{"head_dim": 32, "activation": "swiglu", "norm": "rmsnorm", "rope_fraction": 1.0, "attn_scale": 0.177, "init": "normal", "init_std_qkv": 0.0407, "beta1": 0.9, "grad_clip": 0.5, "schedule": "wsd", "decay_fraction": 0.777, "final_lr_fraction": 0.0, "batch_tokens": 16384, "train_tokens": 81900000}
Each number is 128 + 24 x the weight over its row's rms, rounded and kept within 0 to 255. Layers, rows and columns count from 0. Numbers have three digits each. The size before them is the row's rms in percent of the matrix's.

# layer 11 MLP down (transposed), 256x128, rms 0.0866, rows 203-255, columns 64-127
096:086072171150108140142136104178151140099090119105120113109156125150113151102128095153125115164128130133114118114147086120141141102134139104165159124117143140144078141140132119124168082114176176
101:133132171095129145113097157145174136133107110171141114096116144117173111134162137155138147135124189149145128140098128120141136139136129113184135153118124107101130118142157160125125123129116138
102:134131132123171142079104105127091144141122145128107113128121142153136115146104125109174190118119158132101151136117096137143093165141134133152163126147112127126084097153084120132177119133180134
106:143089128127119104121085127136145118177107144121141176123137134183120141103124137096147101196138114147103129136117151078127096122105093179111113121119067149125131140135123124116130134182180093
101:096143154124099142105162126183139093112115137178126131141132118159110110127098130134131101158111130110120069131138131114138117125105077126145175082143096164140150150109096098092142135136144129
100:114138140105124143114148154110139125118141111131107143095135097140120123139159105106168159124099126141088116141124147124134144091131124144185155155100084163098142138109156093105151129133153077
104:085103104131109105103159116132145102143148131147114173156134168105131134129151133109137097120174130143137097130126173096127133121134110116131107137104106124178109145144130098102155147133127126
097:110140125137160189140092127109117113139108098111188093119119116171170102162123130133115117119150106103169159149101169123072121110118119128113147117122114131139111124118116098162197099135141178
104:099153121116112126109166102129143164138163148126141113105157141140150135078109117099169118156106145140132124163147138095126150146110100094128092129168127145148133103137138181118136141093116153
103:112138158137118137135166090105143162099121125139100172131150146117123150135129124161108159106103140132141147125107102098079105129145112134143098163135133131125090122097128110167126129120121145
102:116129147093113111114148118103140095122090100147128135131175047152112176098149170102108133118146090138132104160131161139151111157149151125145123165107089134124123116128115155133092092127132147
104:109124131088131147115098132145161126123144160129143114150155150097096121113123122093134109151135137117172117148166074107134156156170145158152146150098129135141146129085101138114187138137116100
099:158172104120166109107145104103166137109117128181121127137157137118133114193108145094160122111123097105133116091155097112120112092136173123117157130140125163151153164119103107158135113149134130
097:151064167172112094104065166138124106144103127143143122086139156127116138151160142127150150113108123125107182118118125084121146113157150123183134110173105132097142128114092124112124084134110127
093:181145135121148117118125128126121169129108116127126147097084056132091150092160139120117112148124113154131123081155077116120110143129129127145148134123079109130125138126097117157154115114163138
109:095155089097101194125143169147080146151130114097158132146166112111139121143112137137129169120174158102109149130127113080117122161146126150097109150115144176145169141127106124151165115116084137
102:124158091116126125102124140101160122140152107126155146109124120103107118101138135141155146175152089092116142139078121125083113144113170128078168097105137107151137107099105142133194096117122161
108:146110131094157121139103119109113104144148164129097107138125150128119155154099147068118126138096121107158136129091113118129157134131136099128135163160177131124154114141104129129147132159163111
103:147182102161136164119076113093100108101123156131150146131142150091116173144120124140086116111111125098152151135159064099146130168117088092128120158124127124115142139077125176109122151121146107
100:081148129116128142122084108177143152120149101138124154100102109124093140155100144158168132176153168137130120171097124108114135093122133154145100105128125135123127141128147155115131148119135172
101:151142136129129142127113135135144099140093169141137141160154149092126159146122123137120090144179135141131151071119111129092139118129132075120129119092158138146145119143141161145128128143124112
092:071144158164136158124141144164160127121114128122149074097099150129166146102108176160158116151097109155143107116105122128142140178105109125116119123097133135086123160149104168151132160145087124
099:126127129136162141125097176137164136139107155153133139131115126118107142143122151098125209136154100128122130120115138151127106142133118123140111109162111142114101134110161145124122152110177105
100:143140093174150136136127145118140079098152133090127085106151128072148143127154121125168105101110113123156136119100089150150120142186152140126115153117160130126096144092106122144173168109129091
093:155109147103132110137158111114118115133124169155130114114144088135093146097103162156118143155115120112134124123160122137092131132136118136151119127144115102137065157135077120143115123095169104
097:105139136088137136131073127079165158146133083090134139143123138131175152120135111139149131126095162146104125155111117099114084076157091114140120114132152117117124131144156122101121127075144114
093:160131072130160144105110120121121142153133142129111113192050104163087149170134124140119135133161127135117079122106133151123123137138132135102093124069158121103067122095153126139116098120120122
097:180126116150110136123116133135145146111125169148138107099139169116150114144099118116092144138121155069109164116145149116115125149182147060130095118146090151067140112122128170141140142152159135
101:116139149125103119168083099111154162067131136116111119117097168175138144149133090132128061135128152168125149109126125104115146171106134121129127137099154185104094117139107136148138144161118101
111:105163148116116149118125165104098139129140127139136163131114123115121109155164161120131121133140166133105148166077156162118160120143138094105156063097146148112143139122114108151126096138137076
104:126131128106132133116116129068115137147105146130088135135155152172120147117118106130116091104063114125170107148128167133168150125161078114098130107151148171148130122146117135141107127138159094
101:143115145096117089149110143112148134115097133150147142175141114102133142141176149169123135146126122152152098112133091161126112146151116145142099139149141137121143120115142102119151160170117147
100:127168143128118140121111175113122124145132098133129157153143092055135130116134109107142173162148118131100117106148146121153120162142144121135136110119118160160149164129149128110122147112109093
096:124143110165133113112153147123154126137140086114151129155135164138139131095073095114134083108111143157151129127091092095121147114145131163113145098124167125104144140124130130133105095121125140
103:124120122135152149133184136144154121110151102188117131115129158154139101133125112141103144133146141154131094110133082100134148127131118089073146152138156092140113134076123108123088113079123156
104:114099135140137111179138127126133125174111142134109143144152126136101141121110138117142140150168118129122145112107086143145126173130073124126125111141134118121094144142154139136125111082146155
104:114121137123132143124120166119116152139172104125092172132127120126095106134111182106115139076108152136130150117074132102098141149190091098109120115094108097136081127102128116172148167146156122
097:143132117199148134150128162145108127136161104156124152143133133134108111109161132097136117106103131119127081138121113099155116146104147133136093138059136096086113123173125127146143080110143111
100:089094102134104135104136133101098150112099136119125106162143116135152142137156107152137132068072114111127132064106147142149144082146132125063169164097126099143112086159137094109120124108116095
101:103128125128130139154114115149102168171141119108111120118192110147106143140126115120139110147163152133087126151112090092113130109132135144155169138137126104102143129148104132134150108116117110
103:113093111107147132121105100115173140116157132144089144132110160158132137143139158098143172097172127146124169142081160111113127123093109149118149150128077159112094177127104132133174161155131127
106:166100122123161122114105129148120146137115155136152131123115087128144155160135164134157137119121143150130109126077132091103126133119082102167150156162088105148082162100141146148164125140079142
097:163175104110123191149115087148103112165137132102173181103091119104120106147126122138131110167104069158149125119131103169147109110113142157078126143167127104121113117173116133107124142106132115
101:123088082103136139098133100133157134140134111132090152089074126133098081097132111105122090145143089148151130113110149128127137150080117101146110139127074099152103112106142130151121100116091142
106:160159135131114116166136160110138097119159126137089128135107101097101098149135111110142138109117128102140103175142127135135118118127140152132157087154129157104133165175094167153145125118151147
095:110166150119152141109102181107146161147134151114141107122155141142114115138104149134102174116088146094122135091091078119115151142131104159115126135160116145106134086130106173086102123122137120
098:127132125142132120168088128136154104102123139115115150151064125169096145127151092133151080095170130140087152118110126113135117123080119177091145118100122110135138100120097125129129109134128109
096:076098083111154136162145134123128150179145097107124152102192159130118109136106142125100140165153077143148113125122092170154093093148142121122121130153080128153115149093134179095135065111128148
099:136134128171131144130105110120109140120112113146161121122124107135085092102119118136140105163120116057157155145107150162070130111141135122168156099142122105119149055161177095138109098156104164
100:092151100112114116142132141168096088144112174141156127156152080097123124099165174112108126105105153116159116154131132166157099114113158158092129141134118108149131155132155149127125105102109173
097:125124133121116128163125146113127094156118130134149115106144164134110142124141116114145115078116105122132162121109112156114132118128123111134165126149119118130133134136126158093141175168108166
096:131123141161108105119136148139160155126140112120079144110121160127118134120097169124060095172142115106132107145139133141138120165091123131150144129146093138149156100148166114121124116144101124
107:121118108097112134122159129118182153136103130144110120140144142158149143139132118139153133196173140134095113109120127109125114197073100111101093144126093107142128123124142124138162119110127044
# layer 11 MLP gate, 256x128, rms 0.0965, rows 204-255, columns 64-127
101:099080116075147094129118133081142131120172135155116171141150103144140098132122131097115133125141092081082163123129109110103111127162123122142142149128141135106112137114123140157161138117126099
108:131118142065101112173120137089094134126121137118171077136096139142129148123153098107139132095140132129090160115129156155099138110127112120139153084133103121103141110133131093098163154100108136
104:136129104152131147079076183138112116162133162123146128087112134137162127124096123145129116113149140128087079100105125129138143133130090124108114112115108149109120086089135077160120126127131092
109:118106130112171109122164131140094129127134087153119135111149107126158112107131150138065076116124150102100105164113122118106119130118104117183102102095173136158089160126123095101155140113120135
102:103149137118140094108128152117153143123121130181101061072119160165104169118090086118129113139171132132107112141158137099130143115154107129131134126113089164123127127099216140154131132119142146
109:099138114104115122129156085126121172148123093135146136132141107152127117149110051095129096151142160168095103141069137127154136121137142143126152153128114110147121124109127158129147146142132144
092:102107103149173111116120098103128082115125156170108127154149102154113162164101092180128154118131153168118074093115106116104138136154152110124170087152113145117106092080101131129093084095115114
095:132164129103143127106135114115166119118112103138091140100079142131086116155152095088111130109137145114132146115157161112166136139157082159126071095120136149114070136116143150103104134085150125
105:070094097147151104109136118142116158182103118138100117137123115138100114108131148115123102146101160153098119132116192107163131141170132084146124142121165120126101122069116098154117136120157132
110:145115133113151158101112138100168152101113099106144109083120093143134157128086088108116098130139158150143130138123127140114063117138158111118182162123090112149139162111157123148140088097156119
102:122141134170133135146121172130172158141132160125112149149112122154133098127132155147141153109167128129128077185142184090159138103121129110153122134123160093124111151089141125127155124133086162
097:109089129126151142113132106123120122123120145145138178071112130160142101162133112077116135103190106121145177103139153145101114102140116153140150098137137154116103122102123094149107162110099156
106:121132139127159101164143112137154171138084111146101121132140136113129152120106067120164124101148142107120090177112119104165133115134134127171159159079150129138145110145113155119133117128129139
091:144105146096149094110111143115133149116138171059126151115154144123125118141132131114103092126182112092148145134168135143142113114128132106106147112135136085128126104090109110124118124074136134
107:130119136147138125125146136130101126140125138141180133119095120165178142126152120136096112100121148114094084116071164101168143088155109107183116132154097137118128120116117130152093089099144092
102:159102127113105143131153131070126148113114118129140101101137117191091110116161123115101099135125132160105173135103091073135137149129148136132158129169096089118125131128137136137160126140168144
099:158139117120124119120082129119141169116136135101132132155122090170107132157135127104140113149145101140136139194123116140088114156130101165127098128122102137109132134093174145140098085063112134
096:094129121154182125166085095137121132104138101175090138147100123148133169126114146128112164101131059133126121115125084118104130156113138106128142118133139108068118078130152159137142111114068105
096:135113119107150121116132110133137138069107109129141153130136134146129166135104137127112113124146135102188100137124139085126154139124144156146119161144148086116166112127109145159163083130111092
103:163118142140107136124154138106150130104138098116124137111108165157151114114127108134128143150120110112108086115144122087108140120122128140152214132135126113133114162112121170126158140114130119
097:066141114164108114149145112122129166087136108173146151125130142107121089140157121117132111079166115085101148155139125111121129121154145170158145144119120160136181136114173128120136090108132111
096:097108137148145136109102144144173131152116146120163131077108126131099129174076147085104132127099142167145122126125114111113126169145151113150170131168100146147101152105165127139097113131091129
095:116117118102092098111103120091155121116142124117140105135123139102141090107137111110113097106126149113141146117126144106147115159117132167094163085145083123139159127140130112125161103111148153
097:123122107144152103129148152098144100132104120152093168109103120145111150126093105090132163117127151178087131088133102146122131168119087107098162093089121116135098129157130130106134116118124144
104:120121069134098146106134130117127091137121159120118159126128114138182110146115139139099102161130145121116135107118115114133096170114107117105126134123126121119102140132097100154159117107116134
104:125129114142096141113091142136132176186151127150111118144157124149117105164130075114100099109134131158133134145129144129157135161132096105145164107089119127124097147114117079128138124095153127
097:076157131110135130131092127132165087113115101111160113136085141119150106110097111117149129120134112109138116129158146125119152136126130121161159112078115130096144101109147094108096123130090135
095:126157168118138161108172172139131132141147134151141106117110082170142137165105130127111100149130139147123119107111129126151115154102087112154122109137097126133144159096127130173128110186090112
106:171102096130083130101135161117133125082139118144121126128122139116097169116114155092130081177153135143110166145089119092137117144121117139146149080136131131105095119136098130172156117146107083
096:134153144086137129094155141095129111140142104181124154085134096139095132163113111084094128099094130148117092133165147145130142108137125080124092134116137116148161116098113156122106132147130104
100:081095139158109131121129162130090145163111155148104144107078136156118104117117095127083117123131157145090109105116179093096151159134110130128175128120121127105129157089111111140117093071184159
094:088117131144133145138115133129139162070166134152124137107168095129156108124112169095086126094116124140094129117142155139128117146130098154151130112112121101169085166119109095164140134144129166
087:150120131124104103134131143169145135137154079126125122114090173098141125170140084095148130161164124179148121149141112124122165155124141163103119124118131132122121108095090159144151140132083123
100:113080134114148092139108124107177122115131113140127116087165122126160125179098126114124127154121137148117080140148114157142131110145139103125135121116084134154136117105136132163133114080081106
106:134109135134112097095139117094088153206097127147106118133096119152103136125148098143133109117136116101104108156115163141115109126146142140154107140154107142150087127097154105100094113083110133
104:113156142119112146140108135139091193148121167149065117141143068108137137177190140130128127120166124123116124119132104153132119102170129162110159094106086096111131126116110109149143099097062127
092:169141128148113132098135110097168145161132157125123117125101140103136133142125113130173122141141115113112125127123130133123147132137102135162059116116087103116125111132076104110118080108126152
104:074106108130135093100133170151126113144152105143109112137128126154155196116138139145106104146161169129108181139131125098087152142159106144131115140127099144163125123111111130167104103129136123
100:136159133131105112096125140120121161133154089135108169110146109146117094179123128132064090173136147166138113108129130119144144100157112083121144129164143095161124086109152127137127086131117130
108:138116112096140126149140111113106151098100103159115110135100159154152137122076111113127110129148079154124121153155136125152139142172135129149108161093107158131137113131098054159168136091109097
109:148134130124154107086132165121110151140182188163117093178130126165136142158130147137146105181146122116094152126122156184147168111117068084169104104124118125123127117129123118130177135116148125
093:150104142149104170111116142084075122110194108117157059167162108136126118105157117126129118111129094105138093163122181109135162121141133074141109118169105130112131154136153161110133097150132094
104:109123077118136111084110128123140135161163115127091109087091140120114120139161127134123131097143114139103122089119157100167139107110149178123151118135084152104156076116185131105113112151102080
107:124133119132170143106114238129108123118124131109139117109081148117133166112150112115139098121187101137089129144120177122135127116108150165149152146152183148133112148111111115134104128143121085
099:138118176132146120072122066108118155118134179155090121158118087129083133098180056112142109182114125147125120124135132128120149136175135164148126183120124165132169162063116084122147095118125124
103:080104094105155106072109143128155155115100139156109134159115148180130140125127124168138127118143134149080132147097169130143151123116098159143108076112110152092096170121148153129142139097147157
097:129135172155067100140121123093140130124102139179137107104102135165146182137137138136135121115127154140144093125113116111155124112119121165161148122111121166125158099132123151109152130122092107
101:135107137132142143106153123104121140150145127160119115129125141138081089119131117093144129139153141157118110098121167068120134147142104145158125117119180122144163151105115094137168142132101140
101:138059159099106076181120162148139103140141128156108141076125093142159123166109103098114126160168138122153138135162128145141140142092113138109172097132135141078145128126116131143120142085117078
102:076129126120089094135156145112100118129175135119113127192093119123138096130129097101136146104128072135103121122145130149167120158124083142160101085112095126104081139139132079147172082091126149
098:112143115148168101093096136103156137122137164157133167130117136131134170102150110121125132135097202172098114114099089117167114115091126125146167160118105072127151135144088103121138115136110141
105:111144112093119104110122118123129146150137157131117169125140103142149109166130145162107079118123108142105127105155127160129142132125158136120126066113096181148144133144100099175110108121131107
# layer 11 MLP up, 256x128, rms 0.0913, rows 204-255, columns 64-127
103:128147161133133134139131133144125152091133089123086080147155122114102129064154133118101115110139107144106126142127119141165116132157122133136117099087123086144171125129156081100122110095153102
104:169157131124123142131118146122115064133114151108155144117112132090113086118153120127133130093125160121123105105128175139125137139120121150139165099102186153144100164119120064135092158095113116
104:105093125098112142134149118161094121171146123106139125098124149105140144173155119142099130086093123101165119139149085152101136123122162157108165119075127142126154158117144137102118113076112110
099:123163124102132152122127122144056123089106097128133142113121120076100114100140139091130117156147165151171131172097106134146158156118123111134106115163134102136086112137129114116121106158123133
100:171118127088068138149108145153142093131096125109130168090099112149161115127182118156141159126117132085101095116071135145154098125148121131163117102143110089150169117120072133110153132133102136
104:137141104138132126102139165118151182145137131106137133135110112131120115100117149127080150116132150108134154110129083122174165108141120159147100141134094113136133109179161088202106160125165082
097:131136135188107108140120060149074101105116129143110130132121134135149073139143131142105147095101133119161155120144161192128133141124102117114139182075127123137121166120129128139112151137096123
106:191139162173148134149104178105112139143144162087166104130120148140137139098112137145126120130182160096094106164098106141140142122164097137135128116108124116115097095156101124100111112139133128
103:119147100116164149122130158126118200116089158133123128157096161096124144135107131132112127086142128160163169127154166136101168116119114098125108129117132097099153149143095144105125139110115138
102:088113111143134155120177166110125131162126125160154108141083169093137102136146109125139156150127161105099158139121163116128157095086076128147145135081105125161143141108096131115161163114145142
105:104124164121113100159081136136132138101063090109117111140128082098132109128121130147141153171140115137140128148120117165145134095125118191131149136151146097159162089104164101108106130073104096
100:145122159151170126091137111113122105189125113113114125134080083154121148134174120106104146118145146127109129132117149157145145101123106157112155124179137144115139104107105108118090159105087107
100:131135127097146142157161093121133138127140192160125102114126056132132125124073125090115139157134099072133092160132109109111161099092114132119132114083109110137089108142161131157163129139102142
096:111064096088123141169136126155143129170093087159124156121146165120096115125127120075126148159120099123139160109100113129125171119141146142130075159129120148138119124103184090160084145107123089
108:202102137098131131128102164136085106125105121135101115123163155163103095119115099148149125115107137109113155141135144172148123165132140138122112162141070136122110123137101143128134119115093093
101:100124131149173087134161152203148070136129126145133130171128116132133140131106125119163127144134138139101103151138137171154150114119091084159133160092149138122149099123130137139104123092120065
104:104157143115098145144119159107153106107105135123108129159118134129166077098112160133132118153128108111137152127147139148126100109119107056108120168115116101110175117159125079124114151082100164
100:119081118144136123113086100116133117162154157116134106153134088150091092115080123125134146111093089187139121112098122131155086169130178123135146128149091109115165121131089140140149118155123118
099:142155144127125107130134092147078136122106103145175146170133107144144118129117116135106085133138102141140112123121075136160181113107172154112178138135118102156148109107130109161122120059116123
100:103152119140099087093066136147094150113149125103113115089138109138175092101138164159114140113131110180140104110120113140124151151149090148103102115140114108118121122116133116100147110142128145
093:168120134111118093112109117119123101111150156095115135092151122170115101110137102109138102136134124142151140133115091132099115124122110128111172190122108077118180137154124175132114093115081143
100:096164133082130112121121128121121154057095116105062090110132136114105104098114094161142137139121129151142101125113136141103133121097139176108158137146118112140181103131125132079129154120130105
101:086165091124106135134164109143157101127102084116122134115161118141110114148111134169160140117117131113122164102109106151132105113117091125129137092110133117100137142152109078167131112162113119
098:169139110149122109127096073145139168122121081076152123125133124101145128161089136147133136124108100104151196176141153146128128110158107139129132152086136140133126099140131122102145085135108131
098:116109089073100099106131122170126117091169133111105142162091145116137106177129123102122132169116139151139101134134117124106148152143131123106071104080113139140119091142145094132148131130137178
094:126120105120131102141210113092090098064130184071144129124127119122136145114134147140145157163109123123105107091080139103113156101104128158121096119115130159164149145141128095140171106130128100
098:138111096085113139116161109131139120143109160105123143135178134142136143197168082188149121123138151125141181127147137147100145080136137138096149110166120150193148104125142148146129126107141087
099:080106121122152156116154130137119163144111134120144125093127118151123103157127111107101183152093149140149147127190122097095114136146175108122169112142096170104129090144114108123143097126159164
110:121110115147097100115114131181121162138125138148097121138112173087109073155108113126112118147105168151184200123090160152124164128103150104115120119132126132135170104075163133110106128120126120
102:145108123142075139119086127149132132132135119154114133175114085078110222129132142102134097113123156118142126130145097135114109158084116156135121121113093107118132134137141125128140150148138136
100:125128158124107140132127120126144150083120125141122101150143148150133127132120122112142126115123099151150102111149163147122116130130126121111136171149079086144163131136108115098125111103120146
104:131097099103103128140129101135152142142153090096182111097124121141123081084121147090136111100076150091122128166140072149156122148127106144146139109109092136146129134139121147128118135126124150
096:104123107111140147167150157134083128131105134146127153136127153133166122149153148144170100091114144106148111190168122116133128161114149137159147127148133129123089151131124123074093136078147154
100:151162158172095115129102134108168128155143148137159146129161139098066133174125115116139142192105158170139120172166107143117150138164152157124131131097137168092150130143137118126134133137121102
104:079111170183132129117124181113099125146141158125123125126131122124133129101132178106112115133106120082128119169087120124106113120141091152150087121141126123117133136129134157123121114149120073
102:122130119151136175093122097147136119080122116124120153109154092107172145101125078127131122109139116120120151134146128159180090150140186134135124138131119131116134076163105114085127130144107086
098:150171140082195107168153119139127110142105144099122163115155138151172145150103122112158126109123121133129141098114110127107133059149146133123166168165137130118154107127113094113119098133119130
099:113140102139088145102154128121159115157142099131151088117131116106160150091164111137093123137136120085123122170141156136154111135136135101117179138123126105111144117138156110098103104130139144
102:123105125122124095126136152140129118131155134132128127099123190133191137081121114131151129131146150131123119146097165103073161132105125106153144137114148082117104149158109132170143134109137109
102:154130124121115168161161146176138122127144127155147137119142127127160153123135116092108118143114143104111107097110100148121133167077121090129125128123128143078135149118092110158156104101107146
106:081084112137161139159131152114156119144102133135129160103150124090138111108136095138117175148151112190132047115119140106178109142139142118176107137092139169138130135127130114137116140156107143
096:097119106108134158092153098120097150078127126140141106126140185151142106122097143093122136106124117132101115120156107146181116152134109100137120126141119131158116143125137157163136166154157146
101:125111145179103126147188125068139132128174106160163141151143110142138156147096139146127153174134094097127103168105129131101136137130123159135109133100104087109086143134139105131160107101103111
103:112135212160118152158167096145139116173146132124127125165123169156108093103137113164116122116158128121163130087101161080113152141120134123128142131128131111155142105128101122126140121102147078
096:130153150139063119145140175128139104150132127153171088139114139112179129093152153141161125143145119129142124170114122135091134136130097105095126149153114138088149113125135115138136115186107094
097:143124162160153111185134112100130133118143114101108141120131124140136133154135086111137136105157097116151114083134123107114114124160117169117090111131163119109163091125104109128158082126144136
099:115156150107153172119113127124152140104155134138129143135106080116087127114117123144130136139134100146157146175118116104073055075153128131112144147114142151167113137108131096134156140143131101
096:122119145116127164159129132154166127138108112087153114131163118129103104099133160133158165123137136118123121111120076092142129112094150173148125127113097146125114136140120126107111108143094176
100:124097147141101128134138090114127171094085113126136144115177120139110125124140135133083128094102222121138155141127150105104150158158129133138098146154132144126113113121101182090149097132165117
108:117068113156084056092109166137096120143149158107116133135099110131102112146126162152128093144105116132149099135141132139137128132131092136132131115144133117181099095125098135116134107141125101
097:148106125130114118133188137140093139140113141118099115165140152104134142111178117147128127162137140101097165121151132108118117164100093109135066104151152122119142153169091125167095146102129137
105:133125126148157144114119152115093130118141064140142107157094114160129093116117130109130158139128119143125124103127114124175124088134101166137163134085125142143153158103148119165165101121104118